Each number is 500 + 40 x the weight over the matrix's rms, rounded and kept within 0 to 999. Layers, rows and columns count from 0. Numbers have three digits each.

# layer 16 MLP up, 640x160, rms 0.258, rows 519-599, columns 0-79
528549550634523596486512483466472545483518482449484494396445463461504583469468474488507559515515520546502543455535491414522450499470424468465397579536466448492437423529464478534445521493494552512535491516508533543547478518485503485537499503
549590493478423451486503534405510521531506520516501584445495471495521479542415488440527460548511502483464450460492525509539530569447498452545531519497529464545523534549455432472489427484494521527539510524500522532489561476469480530511531503
534547505523501497563483548443482435486539565533570487556551491484433354552521467502507593542561517468467460419474533425428488467537497545523450502508463546474587514572538464527473462541512512509515511484485551483445517525517465554526593517
522514530475552467525484485477543485506467474527478475536526492434501495476418532463561532478422509506533587500482546488562494477513478528470500483435479445507468421451463459501514497516501547562482455466470530478515507515514485569493549531
495534503467531573481517452501491559512489420531530560517545477500510532492514412527547520527444620452550459477508479556364480468472469530535508489561495480455447494497515433420454519557454541530522513547460452489563494524521508503528497525
447495590504512491505463500598443496496509443386505490533429463578553449513490502532549537544401410508487501485584475515484496458523541552463534465524464513576461499502532486513457488492427507495509472632578501546463500489511479563396480510
502501437515481579487511523438481396456490490550586549516563408467435456480463610543467517490572488495495477444500573526577471490530564424537514511466446426542531499483502507505414514501429532465480513500526525564486501541421481455486546489
440459513478607554440431488493423517466491450547440542636450532466492480613485492480524548577546534497447484464485486446455473516533569458468583504443441516433462561535573519472485544487515506517540497460516548483460471575497519470558512418
483577501506518522482543448534454502449504487468520561400502465504547407496524559452473504535516492546525439485550503491539559453537502477460583504419542482575485567486572518572546518464500490459501500412471548472500464467520495460513553447
496553450504487519464475412508486467425413475459540500538455505537486476489588453547480502485517536534505470525550498555460477474542490467557494584499524445525435515444453497485492517526493487547497427538536521533411475546531501505480543562
561520479505568480531464504501551556608478511508527531437480561489520492460497458498500568517455453537506539549463522483409475540561488477565524511594546548488432515476476519441527449426512552548457522525482470499511540459566522507542527532
487534600494533616568443437526497510626526595411497472473435544475516577498506484491492467519495459433444453522551544450497549512533526451435477515471456479461506536510535511505432522512509531421545533530510511545485497516534510527559510518
497508510547444542467462561462556463427429519458488436473545499493451528472502519543466570466536459476542446490514470460490509531467479471522503509406487372545486552509539540521505443460524540524508487513528422529531461537502513462538560445
476505509516544533581448503550524461561555526495521527459466528565505578442508478572443510497490590524512410481518490448534442485527493478561441499543532471493554479469488515486421483479474483499465507532458509503482536540527510514535477539
474501497499574507489551584462417527407473489542453447419563554546454475514571537547401441483571572545513545532535484442556500472518543506511525450537492555420485576493551581529530476539589460479524467571479505508499507559497581474475511441
483440528515530568499479492537499495441522481474509486465510509572573502488509425532469624531540438475502577536517549505505490468497504435492522387416538463504527500406493479512504509543465455517521550491524417512493520503560464482594522543
528478555534477497470447531478431528490519570510491543512469516514456504478479480567522507528410511443562488543514466512526462534496464469482474509503510502518450568552528546537490462516565515535480562509481477501480429494472511470532469497
475538552497510524498454507505511506585470561463473544575503483504467474494513517497430508553505544450471519529437590550460501497493428507493444455420548545487500530529514492470517472481520479392445546482478500466452590499503566429507455530
587524457514447481542463479536507497533442427537492558451488435434523523587470483464460558494506543500544461517453495584539513479404593450485465367513486511500480520526465501472627506504519525536535538474488474512480536495491510490545504445
540542471424437521491546503572481402449507534453570485504544500538503451463545520506519571526615447533566475463535513477443482500516479404497469503526546540509483499493514565457523432558556499424465495507419470489407542443483424542513452532
514578429525463553518465402433515464490512530502513496477494500462534483477469511529457519518457444531527469494527472491496463563543555510470457450561509477516485489479460498493462384508465524475530526475497572595452494471492558471499489473
460483470507467547549561496452387517527470525486482481503527468518534496533479476470511457563524483531545466489449438487517461505485539452499448569540543504588525607519508461496470434499420491464536520450419443462457465471473478393455514552
476496478526482504488501518479518525499565466447548492482487479488477525458463511538461454591465434465550536503454470531542585508493500486473528494530542540534507595547538582493511454576436511516504514476560520501469516505523479495532460557
500489476502519476550501519513521526528512482549508511501485475574502445453429471509548565499470462606534514515461453553443494543484505531502464476473542568487501566536510519537527495429467516450461531512505553482479534496505568469451474513
477439472476577470535493513517539503455491494538506556509521480540527472500582445537480497494499541407504524500557504539467535534410485403492529551470444508557540452503476432472484550486509488485516473489477486510578530478496529559447534517
465503503460530481426472476494475525488502481600542502533526517443517565439528426600483488502482458480459474509515525520564531461564518570555456516459538507478471559446571494581494468500525479476519493528463474546503545578479544538432578502
433517500500473580498444493532508504538483431517571486530380549462468559535493440539557528525509506531512422415555560461435553550503540447469529504509532514455456430509516432509527527538499491488495517438516533487434532472446470514404492489
558566504487560467544513485492513533498496482490515557488433505495557553536519455551438475451510472493518448549502458482476525484494525523473488470486424450497551451472491492499461451576472438482462474471482528493493527508457471444494441569
557537482468490575572476503545479561471528430519539474494515453472484539466377498544485464517504488536486530496463586536427568581494491487479504467483499464484512477512501408534497480471529556438517453452485489478505468552468489488533501464
512532455567542516517444497509486550513473446464567536545449487501480491476485522483528609506457486520547536449475421490445479490516487496611525486502459483422530508509461487430515525425536519421470493505508535501508596546487439514499473543
511512491530549433434463499563542443445525611521528486516509489531461470499494439472532535417543501485542542469547487512553479442541428490532424474571532510504512480521555500456435490559456467470491523536471570456497440490531528517562481503
550481472528515528519480494487469499416465484534569500462521513485545458589439466543461503501462488482531454439563460548493522513541473493501604515563458544441501522446505436560495495504519495503485490490475460504478490472561446492531526574
536621528490540531497552496513584448478505517510442505485542534574477497486461451474491500474500538473421474427525524563470536473485506566492560546535484492556487485516491476549486444506489481506414486587411470537573501488522560505473511454
513544527517520566435469539418532492483499544492481575540595515541496489456556595459481518513517481535490537475502505514574500500472462488503490501542507546543407428526487474482513517606506496532511519512461562509538573496501522520421418503
468550420489408479473508543554507537603520451481495505504531443537537497472500499532478448547480509539490550434564498453473525457507542525443537510477519598412526519577532488471492462451489566453504486533551521478523506546448459435532545484
476542466447451518536550462488480428559565476512424520493495537457474482529509488425476431486550502459498536538532519456532430508522443487480511469411520501507540500516530456498491515494438487540425436575485580546501489541489478512508507460
515489510542499560523540465439522499580518539453521503475468539457504459462507467499512532459429487494578496528553439490526499453491481433481537523476543475485492502470486468475512494477529432503517451478477447524482480580459554441469503522
534544466452514483480503552490486541496485499476498589519503474484521482406521503484520506521511509450502494501534446398521490551498463519573515458495466595480442524547497494505535514521518589498478503555519528533450590426521463488487497577
531544547460473586478550506455527417552482481467535507473464533431488541448440498462509449469538486532475591376518452473477545497492617454494537481454578471447534473517450493513545555516504540432495516497514509515497497476493529491562541519
487539483486475476531487485515546531512536538421524546446496441499371480528535558515542549445508567500477538560485494435564484427522532573536493526453586492470467511574476468493516454521477578540466530479530533556449488509484494512503530555
562478467447539501456510470451475542489592489572535478495471437478492401466548532487478431524470547563444479509527526544590507528491525526432513527545553441509490477574534522525489570507558505484504499534464569568440502587493458494491476569
450532500455442476530480557447490393505455509483449508523524478491474521440568467517470537531521446563537453548494517547529580496491528445523510517519496514510505483513512458568527505484469543517539458514523547457504446438523513442471561543
437437484430489509515439485517521524517435517491502491517499474507520548503452582495468470513536466517512465480574526522521482470476467519513499545481490463522516524495530467476532474507603549538503479489569543491518529570494445496452480550
465488473541535472428519445515467537486536446525502549456539475453514561470495443523558539510485542531463575483513498578445495464552499491484481464522454505510523488496598467535520452477486473476432432503474466530533484457517464510468481560
481514582481464434513506471466548446425532423553461541472528441533575452452527517513586560493517542515506538437526558544500463475485447532500539476525506532566446530516577562461497457462520563432540563488482494479475457561485522484448480477
495486427510538502475509467466554457523549534465534507546530487481503540508459450519529509458576554540478448501420474451476431525449496498377501542496483473499497463521511494467513510546487519501444503473495567596545515519476482467561428498
432446510503600532514462499429522510579539535467510492486514518479498485444486491473550461494515571461492495551505505564474529560521442518460483465471482506428490532469508499531487507500504589444484509542517523506508532479488516456493476509
543443537563449490490530484543513541459500474490517511495454523466492517485531499454420446449429512522475448552520470441454482528511510488518530521556503526431523494543584486475534414552482530528513539534435495459566477473496506482516485461
484482490493543450493537514403465471503475570549459536581485491462441485521531535420563506515513469470518521432485432502499498508458490491537461467476512560500493463598543463535452468516491510529501508529491482529508483495483535522520486510
406590457464483450548493539473555484476467522531506571453482516509537509536446426560482569460562495515517463462565511513508496544482475513503487436484464571535564504483498514528516505451424505504548455450511487539465527554547522439519501539
493530469475492507506437419483428451530468551565487469482502480523516500595463498485508434470546490482481464503568509542585510495491540474438451503427602477402488492557483498431497455623556444490523461522539521490459473489474490538531518473
474484532485441456485431374490437515488488533447485503490600474550458476492498449525519459436485559571560605533516469510568467470485521516425533490506460507490451481498493466521571504553495525481542517514500565496526481540490545480518484449
513494539478465505488577475439482438508482532531491525490506518522525536471543566477469441507510502553540472506477538452445526500526450506498555537422478484511547491528521496539496418476611425541515538510607416509546439544535621559494492469
558432489508500528530552468489524499458466588481504485534513570486583540480491490564529476485475568542466544440492502536502457513498488486478462497431483439452476562463523500484502458494443549493473485495542494558442498530427518483601499530
551490505509480479541503509508445440499479497534495515502478489519478603473518555541484487480530499432485577523420526457544519444513419477560533526483511457481469477546552478528542435544517545506506512569555488475539575544498525553477531530
529464489460477448443557508530504564491583524503516459541479506533498428469466515534477555452529476518485497497490568492435455470486560425540483439458519568454383499488531463477494525515449419516537499488523451435489532540486511532556562494
495504492483481540474529533479504546446544511488523532485543492491434474494579478448574533539521488541502477523456497442434499521564488445498544492459546469505509519496472479505439410552491466506528494485487470566453583550521567536552458470
418467481544496544489492542465479501536435495509519528539489584488484489551500473467586565525561522583472519402458558477410485523492506476453486499446476448472480477530523502475498510536464503535506516519495444479515515538510491468508448470
491566410490470471509553473423450488552416583510524502512480417497474511555503506524500579492589444513447531504442473519512469460462508504431484501512558530543506492535526479505548517512431496417466433508569467558507491520501511500413545536
485543518529506550500437401502519431559440496550475563505470518480489485506510427413561504445486491499493482552507527507528503505526507412599480482491455543511586545528539468495531437468501492566487453545450527484517528447484489555571474525
416503497493472462530484525418528527474518471528469511493516563500424483487528448476487585472510512517463505436459449462509509503454496461525526461518467554549546512517503464520539429501526471489490471489508538441526541508491403551466494538
530533485479543480509497535471509509514526457518474467430541550479466568478548440484495510522620535508450553435464471528477565495507449482523476531435469465462493497512478519515463463461516490443491399406481490552545472537508548459536490567
443496522478513443510503486492461444512525479496509535467460507556465521553497467576479519568459507517438465507477497553499468540524511479493426424500500429517512450512440475474447526498465502514581483494546520477581499462604483603491524507
445496511622412417492473486492472579505444492494511509480541504542464477521453502529512477515548480451496467516526543574448504391586404434529466478471526455489507519431533501537466538478466517433484538523470522524488493435529459458514537519
462489424540463529542416497535492563503443619484494473482440429554543550547525439532509468470546549476468451478580515512525595501533479453509545501464451518454484475484411498524521474529502459517385514555549518541483460487498435462422499499
570430456452554517451523504498479504544551501568528498435496442462469462518495505566531544472548553461530533485456564499456536433470557497516566458531514522517466387523552502493475484559554467480559545502474507548507445549470494512585432503
513507526490472512491502533483465532483489464607529518501491466526528498504514502505563517527544522480517504457510537508536576439530469444408471483560530463488547505516575474491469468509524477476421423473478490591508476477518447526520518468
442508541441508455502545498446467475495497481536440521507469504479534490470506467519518489493533535504502486492502541500484517502571449490514416489484581473514481481494540481529477517517532531435503537511496556531551505537567452523495472440
526579478454500450509479570438468509416484487493492556486570445476541500527556493511490529429450526556532487495503549475576558579549525475567555483445577499462393488472533472462503516476536538512532428496516433469430478490506575569481520428
530495459528566507498527463472536520559497507443501569501484408492457519542464536511441464543496484468509503443436525552413529535525506500486505528534489517536464556485481524490504480586470529525508511622532440553442487471457445471471530458
522494587495417462455456445493489493519478503463554484463431439426503492564556499522495484493502470520481519444510554482509517507473503536447501549462516523467478423559511509578485441515466554476502483506539445512457550600462513524513541444
574550522490522538560539452507461551523499499470555467526494522518469460531568544533495400438533549525503482439505571430491527451483581428522555538496530475471509555491483420480481502483547503451515476520537469492570500481511506461514535454
464513525465435502505430514537473540557524476540527587540459463450514501544473504488475488419518551549444528569465444540497548504528492559467505596533511511497576425523507441462465450472496475510498500415411555509521596464509538476519467550
559480493513404577396463493466473504501541509491476400451557492489520517446465513464489479527485539551502517448467476485500566490479527512506566440512491474534493583522582584494457497575463465514430513518480512550459515542482457452459540505
458500497541520524420494501443553465463576541568482497492517534544448484474492415393465515547477574506502502489512473496457492465497484444477467438554494497508518478479543488465538491506513499595450490499524417455535485550457448545482464494
485509510520484495457469516556428484488437502466516581442525495477504456426484533498506571519538565453483450484574520484452455523511527573428441555505557524431476553551509472470542409559520555501550481541487500526531512498505530492551440571
498598479537487519522503507432590486472483517444536396503502488588616546537433547519596457484492422577494401510431411452485565492537406474493594528511412485482468536525532505491530498493453442513501467533492532493459510480577387471510541558
499479511471543483484467501534508491532448526578485505483452450531480536550538472569578536475505479485496505568512384443489476507465571490477501406391505497472548526532480518456495512495559488484425506525430475507529544527525432610526550504
445522544480517549487440550439501480524499482478529511461428537555520492491478534510457500498519467503503495517482472501591552510539555465443455457460544514514445513485550592520532414542540467522502587485454454414507487530567500486575377484
516584497495509537491472488406538539550524501433593563522464517474488472551506508491479484527510549565546480476589434469577519519428426605571505482433427492444482503545507494389539497554505566503570509462529475587430486520515473546483514507
537511473529458471465516485480480475515472570574485466504531449477495578451470496426513504553526583510427450546497534504544513502461548438448406598487480520439505479463473465525555523516473482534488507478540475491525486474422485438532524443